From a checkpoint of a small transformer trained on Wikipedia.
Size: width 192, 5.77M parameters.
Architecture: LayerNorm before each block, learned positions, biases, tied embeddings.
Training: a variant of Adam for these matrices, 318M tokens, 9711 steps.
Each number is 500 + 40 x the weight over its row's rms, rounded and kept within 0 to 999. Layers, rows and columns count from 0. Numbers have three digits each. The size before them is the row's rms in percent of the matrix's.

# layer 3 MLP down, 192x768, rms 0.0674, rows 102-191, columns 640-767
106:453545471509485501526506526479596472514427528523487505500501511523542518494430569493468416506489533419475483499493429479469499537482506543508504514517587496455513577472541454458528567512523485448501423516537465593520474512528424501510506476537535497577520532641499448428549523491532441474502470436492490467514511434481524412542488499569420469476535515499522527483482460486512473522548
102:588527520496481521487508516487530510556519425511485483494464507462547427490525468472485498514486518559593533506492505542531525452517528455459520543425430520484532489518578553472492521467511404536462496484462483518433456492465515565468531496426530525363532523506540562538495444455406422520435561526490486468491515573444528414592475520562538563510458524500477496519447450550501509439500
102:552480567566559513513540489490419453519505501443551472460507472499451441539509475484491514485497500496599484470516442510573505515500512567533566435567506561523493478543465498489490542567491480505483396467536458521518484519525397532487451542449506426438545468629491612584522510540540518551459483500504477486533484484478527586518539472435481532493518482575398500492526506440528517463515
107:523425468497482472530419486562459494548528508505577516472431449584511585492475476466499522522516521486551489506472425469456432507586426492483499484449558581475487533504520487514488511507515454513519441495581515466405493486439506555430532486576487464474460490535480495430473486517497452455475547504459479587459513530568553542522538404550479528506526585456506571397534462530512521507486
104:382499435503513518489589516549549557497517522478468466508444493428487482500493461576468548472495547510519505534542440466457540454511552470506513517504464609470446488473470549492532532460456511525498481543571460542429515497573348562467525499473547491378637537491458518552498495406498502502508476527456539505461498523576478528540462545531459501485495525496508473562505555476405429502569
095:427523478514501454400509493442489494543458523587491522467491465574536463482552500523537489491476546484509423492543429456529464539453507330487461473492474440493420496560487567555517534507567448497503451442560507555483444552521493631465478540506451502424550470544506544550507520554528538451486515565527531494488507505498544422459498511584458466539408543462489450492555463560457401540489
098:492491422433519529588463445498448532521426528487526514491513489420554568455563462521487446459601488479498482459520471537490463549497488479530464525500425461534546517500507541508542525425558503484519563531501525495478521540468562560490568524567465479405488447479538519529643459508565463493471488508506472516498487501504606533533436503502569476559518469500477503489436478526494460491472
098:467474441477491465457467524497421460469525489460553519523505517532555498485574467452454513479492540481430482507595509514521499482474505533561561544473557434503440515561549487495486422590553516505460514462495505528468487511516505477472473484414505427514426512375456569531474538527463510563456502503499480460505488423541493423522492412548521438517497554429512445450515502409530477519560
114:525453478481482509466409499448378483512444536531457486533435579554506505461483517476544434476614493512512477495528511500507485495460434530551525516496515531467566522442510486434461428448502512523522518478457486496484496508414463634498495519514505512515470538488591537511551533516528389525486485460434406486503538399482579577501476456504497544531419486552457494565510518443384570543490
094:468476508533473522514479512502417421525455515495542493559491541542531465502432477496508552483488436492461485502492445462500538560433438424506422552553447471491527429482490560540441501440466475491489456467525507535487512529517546389511503517507433547458570536482526498520440487507462561524458511553525486531464459528554479397538494537528426510475465494441540524526563462517533570501534
104:467462454487514512516534445526556521499466497498542482611438487406522523437538516508494563488463499476502499502492502466427462492411395492491471552568544457465348478484467491475549492396477558485490573505504510492483494550437598558547522520516501499448446459466557484516555493505643523419468471437479425470511507506527550483549465460438545507446538500500565493514495469537478472525500
106:517493433525516515489488445559496436465469471580490494479546512530551474513547522523505486507523545528457490491473497575473482504611536538501533516445464429507472563467490513520532593487535456488510497486617474466443514474530544471512473471544490536493499509490528499387481476524471528483502525524532508530434500456480542498505517643504549475515487514521552526472438514606512571538479
095:493472434523530507465509517479502522467480484525453485490489504509484458479443527590546513506502504465543504499434502429428627507462478504494519470515530519457492478525463499504506453489440508469496398519481536423538448471554488664516407501491528495535552525527511453509554524473533466535493480576506464494491444532470545442442580458491493479520523507500491402504419477511471496559476
099:509454558512485513459514464520505497516542472509423537479558471447531569506481486500476448486508481514530505512489466466485476519541518514538485494557516459506495505433541403533444449444457523499533470540469563529522545496531466365584474464534504470519450524445497511417590502545566492506466472534541429510474491466568511499485462545488516519495483479506471446483546519529583535487514
098:429460618481520517552508518514495432436474535475521507522466498511564481477520511513506501562514501518588465490535489522434477452502536472488549484506410549501552507509547537452418520449537524428552501411492450514419505471424533532459442501527490519520520496471515492507424456515484503397623545561474545555533512537443486515616530492524489458448517476503480448525479482522443549491467
096:603443441464442474483467530504531567550493513525465556503532535471506410436530458485490546504422517486476520524509507453501589450495486489496561483494523461569577453484480557494423484537405439510458497511491502488429555476425543449539531487603515422521500499482476519435469484520486458512525506468505494507445523544479410473519507608545514473448527437497455518497506519525498523511513
103:549504555521525495487431581559511475431579490501492513549487429542533474507507526480510526586471500523535496535470494443452448523543444492549563455514477533495482478539433490529545522524524529422526516494510527462391507559427525527555446488489510527483544451585493456567516516500472508522478562442478534499491552499581561452502559545497474536507476512503427578522521494532485497509517
120:444480568444527464534504496494521555550608530474579470431540495439508490583573452560524524481550510553516495515520546525490516526538516566567508522498492481517483419479491553520494415560541488559488496508562490527432528479562542468506468485436519544488511502413535524507540499516388533496519495532514540477471539563468471535461479496481514463489464556478545471523509550543521436525498
101:491540558555530439478457541543447518522484528504585468553499480572455514517439422474535512504532440476529488530509451447472489459510500549494465444453579526502537509493519429498504465578527536507543504507408527515576459528546473530517540522506495453508555493482484495480527525537479479540540577495460548445506517516496448480579529486511519451501497461466505455507533550458498548457440
093:476513459480522472392397425485491532464552430537585504478483572378487521456482459461496580497506486621536474495497435494585607492466483530513473490487526470478522472417498527506477479495516443525606428473577501453468490433528526567474514581542507534555447545516436449413462568448488525527563435570510425512410467511541511496516482504494467507529537588408489470484531512471479515502515
094:539453470488475517500464503532436465519565509495510497512501490499472448473441524506527398502533464489547510481442426491523489532577495463509485479525484438493433510424464495483443439505501481509556419507484519450595535550509457646518601529520490493566578529557496504582506508496449570562546497570487512535457476467442494545533519491537460501509533538530459543514519465474523467546485
100:530504536517494465436586475521532501451580451551546479471495564510495586455523454459589444513461459495527509496497486554512512547502509495512482517468513465473533480473466480519561539475452527501496421529516541542524530608507451543445471517453490491504459579429441493508515500453500476526494501450491483474516476441497503497578468561509446514473534528515492588526499481522548532513502
098:513539487557510557582540464559599548455560483487458511506552509546507466509502566466504511514474502439430531500479493470452539533506528408513485507505436497520530553528435415538490511498524480498520508492455487449471505537480434301508531493554496488519445549444462481450367501503576503494461456457518544523601545462523551459563517573464424440554619479484454524482487467472474519531517
109:547513452498455517423567496500453496486480500545469546432474472528503516451501518523535468529502490511496509506520514527449425486526426459489499556520589536496503570449489546499523459462436461495520550487524497527551559527449489459557500469470468523558564473454541519438493522558456530507556487454481483493470516426455487507435435483446449496550444435528406491472527492520507515538512
094:502502547513505511428472510453474539479382552522505525532508556542484393553436520453478527502543495460433471507524443516504465486541523500454525509574486536514584555511539479567498516513414516469494449543493510519476442537540391526520513478475487438605506464461488499423500539483620501535457499555536489491474448403436414523465608495454436511448497444504449459546525500516505501519524
091:625441507496505480429533498536479472423512448554423487483482598524490414566534435517544544434479468534472525509451515451469507503494481574515495476585431444527558566440462499486449489494510483529566497468630469512427510480467528489502588511539491553547483540481468465454514491563480471470517469501453458448469497545515458520506494495532517509474522576469501491483501514513510483493465
096:464486481425514489498527549559406453514514462535581445505509421473538486497531482406469467459474556493472505469485433476465486530519506543486557509507503542501490520500487494491608515472514452486543459527499516571521511419505597549516387487509498536464413460600481502458471512504536569547393485450520465548451570439475586528456475432536525509470456511454451484478499439513461459517496
099:498449430553485455466485519520515534515410375465482497474523466508450474506480474456507494524504528469470464508453469487527453457511455446430466565479569680504512503525495485486528496456436508432532542484472473480551492466506488414498461441500516436556469432602521438597479492503619490455505509500511528530482460359546426479593403475465531487473525493522505496496496456582487519530510
100:492436515475502459577478589533523514523522493500487525535513475498482477589524453467497500525514483631598519520528526568523494498507525595472441505518473434465492432554497453549498466426490511522520502480509437503432446498549590503471556553429467514473522441431455500423525479505494525504507548476502474487550558551498469547580472455514520432545496524452472511517504525534483612507467
102:476457523542486540511441441455574467530512492535473510491550541392460542561455543490508528455530462591482459496560461532472543566451443583495458496506430495485521531521528525468462505538514549537399508546547525483493561567444547471501564477451522470455574467563563507507523531425400547502568516456494539574571491561466547456501541493519541539490521482502487484533480500567487483477495
110:501462476522472538546522511574493469464560488503478450449512540442526468470516524544529469551493489460473513508473423469542532491564536493485602473457505462521550502550440563483429573486628512450516393467556552477573469464464539607505474538473533470528464468493462520506527523481527439474532534468437519471472445483472545498482493500526528510509496483490455478502494474455435526478467
102:514519463505514472510492487476406448491532499487574442497530464398549430490498479469520507515431498510523504498448485450459482553541510534534446489402545419525445527509517552487441480533574535464542519474546530469435505575440571587481477486562517519478500504468459533501556471449527469501553532473472480461499502422463525485473569515545497545496459512410432399490478528404454478475446
093:508517531490468494438516516568531408497573477434552464484454558525488459516507514524447556544443543525525515487500448521500503441488490594532503523463543443508471488471527571525493525414528500549529467479563544493411439431511510483529520547512511465446441496442505575467437480490495513451473519525506537460501494561466440597467420520531577502583419470538481543478457522449512549497534
094:535547485522512473441420464487482513452473511512474560508490455403470417429484518500482478522452472498433485564532426457456534429536461474557520475464466497525454508441488518492427486580553540470444556482448458454618474515523465526427451495500479463573553478454482467513478527497503489543456432507475510446453501476455479465495441506503545450531489447443451506481462496472477583467534
093:540521516498531479543437456559511456513467557546432467534559547480488567555479483504445546463505471484507461512487539458473551480480600504530487480503483476465416457549542487504389492484522465514508458517480466501512436499528481385411513513522517475493603567448502580468501466473430510543518465480491499483616473484493528542426548554437491525501507518498505464522457553476551462524502
101:457500484496491495422477471588454557453498539492450588458457495505505512494466542484478517446555433506549477455478487488499480444524490477470563561516455452513514519453458456514461464522544477501545505475492479502402504496523484571494428515533475496462446531469517466494483539469542556504510513576498492532420510497505476488599429535495519497517507511483572483500508479545468434507481
100:526578475444476521505499453539491471481485510507575540558445489461533507423545386461459509549513470485400552485510564462500465482521465411537556514520494462481504439437422434465550431474489496516499546512433544485548512518467543538443520518560481441492428494534532520618511459495524463487482446465453479498480523522487491559458507563528538511523513478573504436482498369543460448481520
103:528550570414470561581450496483494409478462485502527518555467576516512444409470522477459528540500486551502547453477594477465583521504493504472550510520574423539512556469530520515498541462457480514490597574476453506543487472529518477483563512454514524573421461504608527445532542512527516518528509485505464477556524493442536530525484546459494519490497491470568488470557473475549518477455
106:440486476488508516502466470466616528465494468507571450532533510479488480479505496495509489528519521532417491520482539525507416477520470484489500494486554425513537523538531492500457560527481555516485570544548584531462532479412449561461478506562522449464476470636502514503474505471515476427527512452472541491528518535444501515427418525515502494476494438537480463465465494506464508445500
106:436489572535493480526526532499579584491512558530488529468540522510444573476543548456538556586458501545460502539504447548496487446498546548473413459471500541477518484499533518557554536572528512551457420514599478509506429509587398604497489540496498596568458484511466510509446515477474499530520556493518511572498522585475475516519507510447502459530498636544440498494530558489527478458488
121:526474514481474485507557463606554526509556500552391470510503462501515518528481549521521515630486493507507494464469514507503454518510523497454417507555523495515478521600535515426565527466498549495595436474522530520604518499479513521524454459449453518508568485520459505509490498494567566542538527575507536516563492544514490507484484541483519529454576488556503512506497542503525518476490
095:517562462525488490512663493498551543473509478528453471513423543462465421435464531511524513480461458494509470537539516449497547533483546519496491526500545492481438502486450608515521519529373529505524438547468557465530508491506477529519568482473514471530484503459568465477613554505520443556510495506479511473569449490451529501502541618448468447481570532473517505529488542529576528500515
104:583513479499480491528532512425522519547506558511442468432508489492492425542481517462489516483477514478461484484488476496495464530538527519493563540538441456511492512528465504478483484511448473532478473521531485568443553461552449446539577486423530482418444535617529478609483487485489499505538441535532449510517519562435526417473507483509402478468528523508550399499524448471461446451515
107:547567456546474462499548571488486448552530487508576499408500479546477501509512470516518494607455464563485462474502556485463474529511443490499561414482464523500522448559532442544543418536536494483546581519439476473588405517439561587518483515536488515463530498497471549542485539508468413544431538463448457531494552496539532482460455439501422457517465486521467511455476505458472531476506
099:527463494473542497507535528550441436494459522466501522603556499522533561502467485572484489453471482437503460459538468477570517442475483497492479528538457463544528481483498530513507508518498480528539512450547489522485500487454536369489571494492510487473541557475436577529495479422532568504426497465495503492478499537543471536573498590514599500465432470494500508501492599476476516499511
092:487515488507532510593421493537502492480524531564504534514526508439424479474516530495445569526473542555528542501526419557532474469518557517472487534486551553508469468511511493477513479529516446446541540518524487430531460466540505463530516504524534438559465495441457531477490543475541424554509491504495489512460539527520488499559468564473495466495554476525609576564497494433508526543456
096:532446497550510516462625523447520478546486526513449541403499440547465477504452475503498497573484563511543462514491469466488524476456503513433491487527521519479506501479493482537484501477479554496481507524547476490483526555527526543431508513524500501555514507584450482504520472521474481467553524532465439543633483474470471443572578491573494506417490520456547490501460474561470534524468
095:527429537517551573458562425484609531531506424534451511517547499437468461521536460508476514453502516479501458466516503444539514403532458475533504495508418411471487475510500481500485499496538493543480486476537446519487560461511491369512557513511491475474452553504448552528479535461427480511486465494536518510461460527531462445554523487511535512466560474494517470474517491574487450473471
089:575528524480486510556552493494530492509554541468479505585553443502505527478476508458567460493552447516459520520446448554535476507510487489498463491480454487508527511409495420473484550536454568494553543478465521485488498523537471498528532516442511500554446521508458535428549590453529451445555519520492523499501528545517505544507622554456475460428510549478554503509504509472543556485468
103:556499521477536572506536431497586462463463470489491537530501566549505541418444512505522447462464456546477502491466578516390537429506500445526503499495471491473533557505500486517473415457453465457490538496436484467598449497444487511528546493487494562526579479511557521462489467507539510505536416467452555456541516481464507451384450541545465544488479452529468552472491448531445402541485
090:462449438471515471458426459397504548529483522523395464449531493485539527543521511481479522460551578562516484477484538544473464458555497574522472554478409583490523554629472473488540437484451494531446447518435505513443606451487526555489465485510536504479496522459538485470474486512527512512560460489560448515537547515538484498504532495425431474482437462541535504503511463463464490487515
105:571512496517520491443491567548452506486483512495599482532508449468486527547462530490503545510440503502494485546540524573506465501546447523448516464509454506436426491554587576512365421467481497504502525466559492494484455546472521495526551509447487495536536435518523505581396561515480516489525528473492454433546439478514471453555489380436497502576572558482502487536529496419445553482498
108:483584530512509530440507548520452540495498451527404527504469560564527528529514511474508464592507529541478511554494525476475539504507541530509525510450540534530501534563576473524474477456501511380551539490535561493437464481490608459547488434513532530526464524456596552488470523500539521539494514499489539474481529546541460479490527513617544489475536519559569498561461562463479504528528
094:460507428478475460499534502555566491526516514529512549543470492475495513464410582424493501504509481531457448486511499513509485534526450532460491485471522524463443472470469492523518423461473510474555538526460487490511513489483551398455480507458524534571453438478443497509502574415508537514447549528464534554529513428494568532485498441524490522535500539508513511458452484483485499529512
107:510548536470497496502514488494517544486584539506635547517501527423513548443529453509496458502466502593563477498490548559539511515504553507434516520464393518577530478447537539514437495492615487473483537532488433444460432537413577445526511500539510516378444506573509526515411454495511491504479545427462463488483527524539495568476542486489507498526523438469529584472430485525519523475490
099:477525459451529536517481431497460489466481480443582508493481489447493528514531459563443505446482529537470523486592514516535493543475507532536486517503516504523512466464533514492473575559471527506536473463481473529496492493512521488456498472498499476468531493459580504585522483436529487496489433500548462500396499546447508458505495541493533602492455537565576546523474476506470597515489
095:459463501515470488494502504531406521538437419506463457501472506456508580405478437503566514474484516466470521483442492546545511537545453541536531510505525567467473519477551462487489462483417470504471488555459552471524518486490603494442481470509473531555389535497478483523536502471503541471537549490534544475446526529457425488544514523529520466495506436494556547524530497508513450539487
095:494432548509490527511400510481475532504610500521511461560520496512517483528540447508463482523522525541463518518514514566492501563487454467567507454456447543511534554439523495554542487567512464477506549523536509455438517517491480475448522488544513505450400500451510483440464440418472484472477509482501535558520517456509538553453462463481554513577502462527441442518440497526470531493493
095:513491521532518507427471546479455551506447505590524509450465510494466529519439525527454461486530529479498505554551544480479563443479498479469502463472508508464482490434520500493459494521493473534489584534493500490529507505462543580466462519516485467617419472497455476495555510496409457452515515466450479468496538446471524562534562376484495448548516451508516572440541479455521464503506
101:458524480540540514500474455466563500521560549505555476485529515577463529422528508431488513533513532482537514533507537600504453501450521505466527504464493590482498460448457478527473462575515498514515511474458478502497529462489485566512574466532494510559540505486530479477480497563470453510490496518468464482554538492481491538453564474508552425555513553502431439505515494483485458478522
103:492521525471493543445540457456459476506514421491485483547506508486537491464492463462520457556539480502531549505483443597456512533518427432480452526522478412463471490436549578548432519512532472434524544498547514480582526474534558465602409529515489496525511480478600501443467455511502526440452519556518516490461432466430451517505577480490529467413512468482469459503505518534526591531503
096:522466468477550553526516471426527478515510539483449476518538515327445461502501557530465498420500511443414490486500456493485461472513499503564600492498477413513504548456557543449510401474534505510495524556569461501486469450524492623471456463486554476468507492429518513424538478508496460437525388533455523492526536443407518495494476478527473500556591507517537501464449524505477475515499
095:511467473487484493485452531431547567501544468482466451519500447492548443550543476446505438519487542568534487482492550509445541532464483524472441486512480504501454472488465458507578517449448523498456515533573514513522526503535480531496562518530454452563533489449422489430534522508463531465523472513469511534530497430570438466466393493467546474507502522435518535475551521423550464502527
091:532519525505483516453489469519505536521468552439604492454473551552456517521515542513506520498470451518519503514526552530513570532454490543515551427467497484499442485550504426513438521566391516486464561525467537528488423506505498429498488477556490533566451400455464546548500505584439483506487506501508491528500495398478429492495521518433547516488437564484502423523485530506536485479512
103:455453496435475504493478533444469568499552484513569494498495496427462571460461424552532525496426417571489503536504543525521542529494496502459468495473467536496479502459513481506507536502426426507537494471580514453372541504443522481459504519488486507422521493504458422463539539486563481473456448462533455490550511560504494479420443421445491529486532592536454495495478489484496502508489
095:411542523575502507432435527494469501544515460490474467521414599560459524591523563474548460459516514495475518521457528491466429484486540507472491490520553515458488447558571511522460437412473486482404621447486480475498519481554527532557444533498489459470426462503577516475525488471574555412495512474516500477442499421464510559426534502545505513566517503462476464469519520601534502430518
101:540555586512496517496404542513536551481567525503495524531516521461530618457552473509521485477487423505540489500500490451492500545461502514466507450500583587516482481582499466503509470503449481480523562407383503460651509483476570476451438538524515601495499510510498471487529501508513504529441463500483563496541487470494522483560520422459539449507618527528491387494536562512530467466456
095:563476497502504519414480593466585496489516463460432471490453429541529476511531524505472498566448493440545466499529447504480456540550436489510447475516594511479570489558497519522468540511537470503545472503499550489543486571499509461490499488511474434493502542575435455512545508561557531478567472488469499450450505487576452530516554494539488525475497445464442487487522581456559442546502
096:483461505528518478485490505475465476494481492540580437532490467541519456534534445499554428552483556507501488489527520460543474467522515461506452466463481532539548479418537468478531510444518536406529502463575497514537482485517439562471527525491516487493654446506482425562495543497594513494482477508528525507470508568606480548480431492468570524421484486493535438480486476491506522496503
108:495511500517519456589449475569376576526535469562554499579461503481532529483496494541444421501493506456527504510539583490484543542572524478533521565554495532553538497557495445498554425532566511524511488575525499541491492553504593497533505498429498502541519513528550436569535512482506476510482455482597475546628540525508486562465531516480419545450548508495546525538538554510539508565552
101:546481449509533532480524493509461475483437496568584521512467560547526518475544501442456485505508513506576500500490495519554511530576480482516520620516478542487440514504547536539566456519460506514462529505519546537561516469496495474519495552413482519447519484553483497511545518508531499465496566491507490427442544559511532560504361566497531541470461554431486530473522463578466481496494
100:492448458521514468467520480458453495514527536487438492456476499557493439526477501468517482529543444429543519519477486507492492525513444491481500491513510522485514473535484531516491383484553507480430417549489483473542475539501498737537438517468477463440491521559504527567540482541368486478500507517459471562423538470526541643469459528465448490517448445583550491488477463461504493485492
098:475513494499522486563449528561511565453541526474608509522516512575489600593481536530491570507526487534545494517487479442486511544492501466489510536531484598561458461541446460503491504502551513480454631550487556500460463525511489400545486509491489544528515468496501515456484531534474467555500546547472514480452446489507455591546460502522547465518534612421506541550482555562476417462463
094:494555502569434493557497502443431584454606472500536487485499486519475435450503498544512493460498558512551492513510520496438442575429492550478523499469546454518516503496475494466426477486466537547475488501440447570483466564548547550456553507534511434474361452521445517575488511477496476475500569479518529486567514435500503491519500435437538444500465598522550591550537469412533530495505
092:464462449547517460493475495567506486465547502516421539512523504493413581491593491514498541514489483586460503505475431506506504539495488467530523458450548529465569513488451520516544464483518466486496491462504522479575462474517511420486566526458499490576572504440458483515479417547513449497477432540470509491473471508456533513513467510512443524518610573562492530503476480511550567519479
103:609561489508510538431544539502549501433513571472474459526453525544425501496488542504488487493432504523523521544437542472471534465543514537487514535570447483504475451484535465478457525482494497473496542467546500498485517478467446513533426491480528357565535485568469486422471487484482497529585512505411559437478475486439410604416521485545490434500539521486438537508503504501481446528460
095:503462465527487545521438486480531527494452520509474489478485548442519447516499488529489479480528529445488473480547615497442558503471486521528496510494571445474583478510509526487508507476494481496477487507446511482519506511527408490455586516458488578512390483502574486565506507496454487499589435502546536520490489540455468465497551494507427467497527396606575481517515537499534464488491
102:540594491514504522569494541515531467483498556466520481511492512429488415565509527532493490538506523497450524494518649539471492488492496405505470481486547498472469480442509524523432479438499450549507461499498481521467455493512477467521494499512482521491517484381522516503513467510487558473488461517575500559499502502449510464529480436527510488521531465517501548538476470541530474537511
097:424494487481514521508492485601436572552557492589497466499539521518495494505557441553467551454502506503536481474539506497515492496537535479421548476462495329489513523533522519513528582479475540484453412473419507515509468491428574462515384499499498438526465481593474531468511501496491487512461537467525466477497479574525549442469543501501523518511454542448521486543479528591496528455470
105:547441426484476507463513482548528503498455494515507507505509493485449475491508476525483526514552462519489470504494572476477538476448473548508494468519473446530487457491552549482383389465523486515501547516359472447549503492457476557465481474534499522450502494498501511406553521529462449496517456526499507480443503471516509479417521454429573476452575578458541448477490459517434449533475
095:475478537497482476534526513474438531534449487455479527483559552610442545529532497470525463478563493464463553498475566499554441518528464427449499550520524527491485511484514426486511486544452490463501494439388533491477530545482458434519500458489535473519460469441469499507542478508542480454501574515496478557526485489495499528541563508468456529583425419543471498480500489498549539514478
098:426483533431454512440596563499526478459519446484537442530541458531539465546469513442504555464518470496494444472424462494493519518481513570507510480451433460524572475469484531508541505442435451488465495515599499490469487525440441517576550509533464520505514507582416485469545535540591489456474502480497432526386478450508492533495508542505509445495439455474461505482514439519502480513529
095:581438523486483482480584480500479553478441430472442538555443509518581450440468499511532457527528490446450491503517533471472519486446510508462474469477522520504566572405499485512503571473501542517518497561487605473496529579533480457523477501627500487523509512465545538487615530524428521542486592457531528531448494538480484441601539522477621478488481533506469519493557488456518510515501
102:515534494508462502518500472406508401503513524469505475424528443606520343487426515441467501555491519483508514481450431502589437447486539537519526479476450379493482466525512437513505484464565474486524537525527521514494521501518377485540517479518529530486440504498533517471538472483480478521492530543522517459454495550549510467460441521509515552475444507465525572426476427429571420505484
102:478481490498494534497499524602461439532431483464468451500466544552513535456453516460524530510487468452465500502510507539535558461485510497547472466485514471486474503523519505481402490457538481473514530500486479476484491542556479431475542466504442490506537509489499497517560478541470528514532471498475534504542515522506446463454513477503422562509589472452467494479493553561435480512527
101:484486524460521495561472520448517417491472583497479525455489548498481590505574522508492489485468519562450515518478511467484474543426505539515549448520457557506540489430538455495498576500414485471469498507497439508538508410466501519472453467456536552550582536499497553520490463511462437461477494475551534504483502544507479464433481501473521544609500554545444476438489447546501536509494
103:496518572514499464539480491509561485556525496500517467505504467548494405542511513535492470519542487478527534518540505475441461462502513349492502485454541485498382454568497509466459563510498492538516444501492442504476510569447492478474434462501547452437512552509498447437468491481501464491513477461487499523506465546487545479476550491571508493517549376497512490461528496521524433495447
103:478520562494506549458543470448521483497522526520454421501543474392569488503526480510412510391514494520537509479477432526519536529506502511491558571471489458497420514498459491497405570429567507509515488504481448541379515399485531433512525513576506530535485496489527487511489420485488467470479447528493486478590484539486569453583486542548544567538506414493535496515510458505526493493522
104:528575503529458484511530459484355467510440456455585526494422461557510535473435431470519532495538494450490494466573460450506582489473498478489454511454527504461435523502535537501406417537492451513493545531524444501539502476540435547418530480564490490518444459476420570550540464524536485574490565492499540516454488444481471470515544459578513510480480467464465482513544522502459576502455
094:505530518513467473515477490524510478517496493477479525466506576572460517528452510537484499444448533523451525517477547509449476549439529535467510458530486519523500462583483528567467514440438509498511490493484477547533485506528472483587472497396442418517529510397538416599499446469495551476485494521546522517608516612536493455497512494484445512554508505541604565482519516457513445542535